Each number is 500 + 50 x the weight over the matrix's rms, rounded and kept within 0 to 999. Layers, rows and columns count from 0. Numbers have three digits each.

# up: layer 4 MLP up, 1024x256, rms 0.0436, rows 302-307, columns 0-255
# down: layer 4 MLP down (transposed), 1024x256, rms 0.0405, rows 302-306, columns 0-255
up302:512502439452545508561548376624487433451478511402389427540524512399418416474550492447551497464538531550553517500473484585478456581410577467437464434558539525626545498485515470429515512486505498548487362481502557446524483498599438441535537519489441540609426509555466502465545467418510482502485548482459474444562528489581533445542432563425525618441448512539548441459539453564441488507475525496423572453456457472435476557526535528430477473502503500434568490462460496491522508408468574485519417507517526548563421537486621508602531453512463523465435539500504557442568584512500466538526573371503502565443475450506466594368485459553413462498522529548507468518492451469517534535518468562508614497465548516536559551503501571560443627511510508517499468553490405404498536508469555
down302:509430462528458503413496480423536523484509548509584437528549479459521490456446457509489428545454477510514545420529539494514599483534506429428394556507506505499538607534529513433496528588486514512500526585497501497579412518423480508520511391499496532504420511538444427547478543492512601553498522488429561544423564617505569532468457457527430497583557498570521509520493609460464476451503456526494478496466566470391530561557539599590479480478521357498486525574618496537429654456596590539506519463520522393537513523432596594477529448500500548552501458508567507565500483477491443452478464467436542469439561463405440523490526528523555522559495553436451536406607489617482433476426466501552457412539514516475401511498548571430462480430528438457603426488485521459385399493444473
up303:577444464485588467484493541426490477421551562590575443576635502494452505509553500426457513462506532467532580539422552543571401552419501429508502497504475505514543517446507509411527461565538382426487520545498432485506485529541459513523465462522436484484491514496484489462528523515486526597496507479447505464534538560495516490457533480530527480468445550487536508447469499552487481547554448495405418543469504545504492515531487520579551433498498521541506500506601477550421601503440492526457476503558477460530478439446525502571483446548613507547436487535509546482387397492488531504439579579523457491517426491457491561524453495446545511495557589501534544570448514534447463536490516413522487565459553487442472542518448578486483556514451580543466552544466501445510431476490469
down303:480587534508531464520585474454410516557441473430586540492506485492495460462514501506461497508530507530450533471459466443511439489517363452464494535530564603460456429474607580481487470484406518564482497503533456557549480483515490493427546498423528427531465501493580442470537461500460497556529497560506511470544505551471523454584502505313554466441518509486557435583477551484515477494492479470524509449461487545499502433520486451508517614425485510448558438456569494549517455411571529432520605469491461494520491487566467463531512473580521533491519530467547501468486572495555467402510442539493555624476538526491517526496486496547556568441526525521468512411436521469452491546608514548514460489406516474535468546505476494497471527544543486556546535467521482493456525533461532
up304:484499601459596467497531487570445416543579455461423573514488537430538495514504508446464510563495433479527431473613547470418368550421500439503476411613540543562518514416468464531536350447521465471610530578514412503464502519585508485503463524502510582504440403454519438487508501521483495612494452404441521457512544573455401511498436517501564481507451543490534585447500421516441588400569564454461529526444464488487469560493441412527579547498511619490546537451502468472423541460512387433551502508494557480404410578444492474517486553508491367567524506467558535556407440458473479593452457400555546475549479505462491546500445519551496434557418475549473490551512434434527499519558479453517465424517529492396466523558519531389468562436527502484477549493552439455489561559566498
down304:543522478549460465578472526491530427520524541473523505413499541467480496534512554576511448474505575578462564447505480522528565569538468495545439569490529603529529485485580444499529495491512465512550512498469460464481470536371499370456437512453409434556493585567555545462526498587527511519482500474533519529527526551528485478506451502453482611466496499564527502552576527448559529448447444482455463456361488511490516498566438523469452412488435459465580422517526473459455480510563536539470401519479484558569485459423597471490466471515490564490452530433564535495493549554526456443499500433501581478503518445518543502417570558495513539498444572549557576492542503625611562494552571572428492556491499579447475473540484494578404423484548544612551506451501475528401490499482457
up305:510471528579574511481516502443633590470462541360502554478494498473528517640578554516487495504571578408449465483501459547545537556499562460459483545488601527558468453414561568438431539516471360528470463505452434479473435524440555540569489567598407486568492539546543573470539505526447512549447512384560549509424617397515537534491500460497490470539466490445475483477553545505533414606460497471383474505531513485436592523504574479486515429471515475478454465586540556412484484538475479465473514499543461534632461471585552453584505574559594495461562518490448520442509457355489493527443522572505463464418517544496550536568501424545475448553467446481523450539492512518513505489419505421474585551389524503468540446433484546416525529517591447557506614480494579512620526617497414
down305:504609430416457506546500397460483496567545526566500549585518560494509505455448509478577554540518534467507527482524500498479473369470462464521407529516476301500516504465541480596488531467532528411579485510475492446596531517514550504478409476528485490509457480528489505534540565465458463467533583541542425502540506503472490554536547503511533283451456508494454498440473480524499529405472469429502489598507444516491480550502552458562425509524436518466502443484440524549459525463512532494529560495451489531467511441543551495521533551467450524486490373464507495533551439496513552489502534447505573407501509529498431464536509489531539452447508489524501577501460499517535482498504571365481427554563457525477535581557535505495476451472504537565389476569468477439517550472492479
up306:472481506493506512475444393491492529443433474444619461517507494538606417489470529572533560473505461474486517461456531500488437490450427531545412522565576537427533509476465543505505507609521466600501465421474528496477456514530427483520536443543543575539541519497511411426460478419460518659542535456539484483461483556536502492542549521426522515526518479425551505495467600519577518472493425465393457410433552512454424546452513511461603596455521459581506483430540420503461538490545421561633438538535498568463383537510542504505514532444457510529490422551469494580533531564479479521495557529473453375517503498509536482397502572538486548460461512570443404594628507509506517537535476531549629432553553486466485450543450512507464536471443524500445527432525562395455479481541503
down306:552557511532535428466563574486485521528473543576554489541524391507490556526485547444427496502518501511480498547458502492580447445453524522401554525502455504494485478473566505494496482473525503555556465455505496461524566506492476575428481459464428450386499542505388516479412471514572469464408448585554488468528529547469509473528506500541562465547499561485527467543531444448535486476517600500530502487544575591548557501464504375529432575577499570481544519426471550498399527478590540491351516479529426357609566495476467488496481421452482410502543386483476538489497468483497389536543551513479514585412525528575427508513473596414549421586522528459545525510502463557494486443488520465503529543475504444459444544438552574446498512470601469580543493472465451491510597483516534
up307:586544579505562377608506392518635448419488513423569479566486449509573506477474568386438464513610450528480501444400509526533411558505456395425407492525523527555475552497463444555497568495496443432470415557505470437481550547459487500563468436495496572576401524489521468453508534559572647452419525463515485456522410473540557515483525461527553482497429526424503531412429508503544586386565587469419536536471466473475528649536469490546582496464506423456506526591583481538467551564523532456469558496467485492471477497449609532520501546445467493637482593489545525411417542497463563517494502464609457465558483543485487509450441587510480469496414424522475523469520473469590435490433475500343475540531502446428419497625523556499537505441479603419572541458533431472529483516502543